Part of a small language model's weights.
Size: 11 layers, width 256, MLP 1536 squared ReLU, 14.7M parameters.
Architecture: RMSNorm before each block, rotary positions, no biases in attention or MLP, tied embeddings, normalized queries and keys, some layers without attention, capped logits.
Training: a variant of Muon for these matrices, 255M tokens, 10768 steps.
Each number is 500 + 50 x the weight over its row's rms, rounded and kept within 0 to 999. Layers, rows and columns count from 0. Numbers have three digits each. The size before them is the row's rms in percent of the matrix's.

# layer 6 MLP down, 256x1536, rms 0.111, rows 214-255, columns 640-703
100:499445495597543437506575525521471503490459566585484515519442566445500508462439521510518500401547542425516581430562478580615466505515535495492529451423438499602485482545479525563565567533531490
096:472536486496482604454540449497549495516443462415461522603610538497472529431593515478504492485550514468505454506521470503596437525544427492501494468543468473518455529455425489564510428549554527
099:393506487528574427488503528548532577539544463491569448581471489482479484437498490504456576512446613471526511567469535426527542505458478446482482575600436462439544578590515496521527479503484494
106:410448520558534494510490544577410471509524403543550569522526465556609459480484412443491441509475483443591453395450530559541493463545469504465574433392481654401486497511473468525554491491539593
097:474487518437642511551533487535446570502477495479499493491448547474453510429537530496525444640464538523442465408490438497465556427471480639504479552588454628595498555579508554426531445470548491
098:432486511491482447502577492559392439550463521414476417454451428558569559559514386556428558569536466470545487493477531493533414537465469424536518563573567524510589542601487532471377471564572556
101:481464525493465389598492458481491457513476463321513524536515517573478523434519478506545487531593371449442637457563420585544618462493499401432472493495494527511485418469460482459525492448478444
106:447541478452504449472471493509506435445500538503468475525462463553452522504486416474481383469584503512539517469531460496563560534484501500519481547517548486436492524433624501476432504483471548
100:489452479544418517540491392455393550488508579467554395457519503570533516383527486517528393540476470479550492597448512545515504469503504450480500462544517540427499540551539492417609433475495519
099:435422535533433500534476526457514449435394446427523503493502430488432503571395486580473500431483430483482543533487530577575498499497514471511460480491536526457529480554444566512502528536456523
105:440505630500460534476583469492487537487437450513415479500532439432541471471492555511423491438532539644508539458462469518470467492461527477512470570480517527573484463472470516573557403484417465
096:504555450455456390558407473451525522392535551510535507513501496484530609544458471597434563549445516428546458473510463421616421421541497513585498508510446524532521459485543491444533425598463462
107:475491438473433547498475557532510491475479521594502500498569492547498523462358499531417619429450492542527489544409555462553549467500457492542472457621529480476458480467518439459462464448518430
101:520497453541506439414536489500514484566509541538476501531513526524471530497548497439410503527499404495558488550489412501489500482550518552519530541466506484502468546399427494566511496544504449
102:443505433588502402495588462478491461480516585467553475463508494501456563439563474495494515446437457477618555572518408482448441551484518483560461461501495546551485585501458546419582521554434455
101:518539463481565590496495510463507472538543498463450448501440552517504470537533538423414537441430485530479500561554397535487517387452488535446460496374525548468538428493570430459495467494451513
100:473447460496523527451510504547477424456480426531570499527463496520457543490497522467486512411509469458539615589514459451493516432512561469499444414472479435547472562502530558481494533465468536
097:439476479522474414502447486479524555511534526528586415494456421494485500531472408385536459532540502412478521462506624455572412452509462510426413395501480482560463485561483538555430459479601440
100:573471542519537457440489574467435499423445557621513458471530449512467495493564531575566490481537457460469530523552523511565548424468546503481469474496489531435507346448491457494542514536594483
101:517511489612559478487405481444530409478541514523510468445586607537482573481554454549563506475383585505553448549423471461549518515504531593539421562419418527459556481416491528604472403517495484
104:530519577471532490544503484586487432440529525513470588555493498588488479490530479588550487409533600428453541606535565610541542466517461469442530555448450502536427463510513553499467489425527440
097:531545560480539472481473610421496374555509517485464548498493516450501489542547515505408590460486538575475572554418515450497467533520537509481398543445470538501457540482410501613513488570502505
099:467549552545475566405499579512481615511475432557465481474557484515504465486444617513522533527566539444486540586473513501457521571473452487523485524475436545405513561361540518478509524474474650
097:423413445478396446567553506529504569600476580519479539440468460509566546522477485534435483415485505505555443660454545538444481473464468454444523565471486450430451457563499513522461573493423383
101:491519521529484539425478558523539528499514464538475419536539459459492381480494506406517533485518453551606485443473511448536412458477497507382444517465487443486522493433554476596404523510502481
104:550498416565537555506503534424393465533483449453466433493421520569472551452505491563510614527514529455525501503471569539491460474475412486466527557503531483518642496498454443469514516536463511
101:539362526467539539420511516463506512485458514521589486467522463522447502463611430476464541562452498454493474513447541446464538496481484421421560531444458537467497497563450499595559504496456511
097:511489544431501532508484504534459477540505495477428483570509498495571520522474568459543422482485472539538529530458504496468484479456622586594344530527523586602465508518563488517525527390531514
099:468501519481514578575508447472425566578604482483542488490423584548473451502509454558474535507502385534527569478453509431535522562454482572499500477526482448518580530450474482421488547513491526
098:375607423530505518538500541469460445517425453545486560477586521449530474523570547464532518399529485455606617398577498514586412491511499521432468499482620482542454478514448484480492504530479526
098:378546395489566534447476460516539493488576438509503560445568498517401529517421404424452469521508495426495518490517489564542456526482480577620511515574568559533471472476560460527505479560506450
101:535533469464473482512492511499490425442476471560464539483486531442559523553547503531509414488539487581523438527465479440524472426491617488431530469445660531408510515376556502461444521535510494
100:547462517545461425484501586500474524575574512552543470497508593490593483465533526552507498478516534559552515586522436522443530506461560518486343514517488424459488474478483545455493464446522477
104:503542437555538418514399497509487580389471484479478487478467493532555554460554434544484477479460478493458483548563416603497594541431630529530505518564524503509595549457458542553564543499419460
104:497478513508502530517390490551503446408493492487440538545531453533518500488464453516486484603461467498502469534504404429501560516531464483553523569535487464509540592531479484493563445579543476
100:514548485506525463465469451455532468566511590589544493518401410569467530441460484463493528506562459562410553519542531612588463423470560430486569527471497540541484482519499500456441627469529591
098:513495483495472412519539459433428563572418542428437527555526565485500510529541509531502439526578486511459495606535587487563479525481501512494422492503486548366468464496495395456517462472473532
099:410514575546540442508563481473528513535517539450497479459435436520506603486509503545440504511537493510489475509547457531402534358486461538541440404530567480483520535491501474462503459485484446
098:441551405479445441559454443549533383551466526459513527518369440516506477474503501482502393536540545538457504485511494495470487486490443487510485505521477551468417498572474446589515528467566528
096:519586438485455563482469428605513505436571510462484471482493471511532539427541480489519465478507517490378499440572550449401544573517460495501453481509521483512519512390513429511436519432495449
100:605545485535496525458556487561516527436385488526517494495563503560447510608535482506454578534499443398502395491466478462504463493547529526440482493508482552482465507486423506581438440469480532
101:559563571484508534497553530561558549497527517489428471512392451502399533404486558512558447423445557462507543465453509440447411522549520469522496502502526495398573551463523560521494486451513457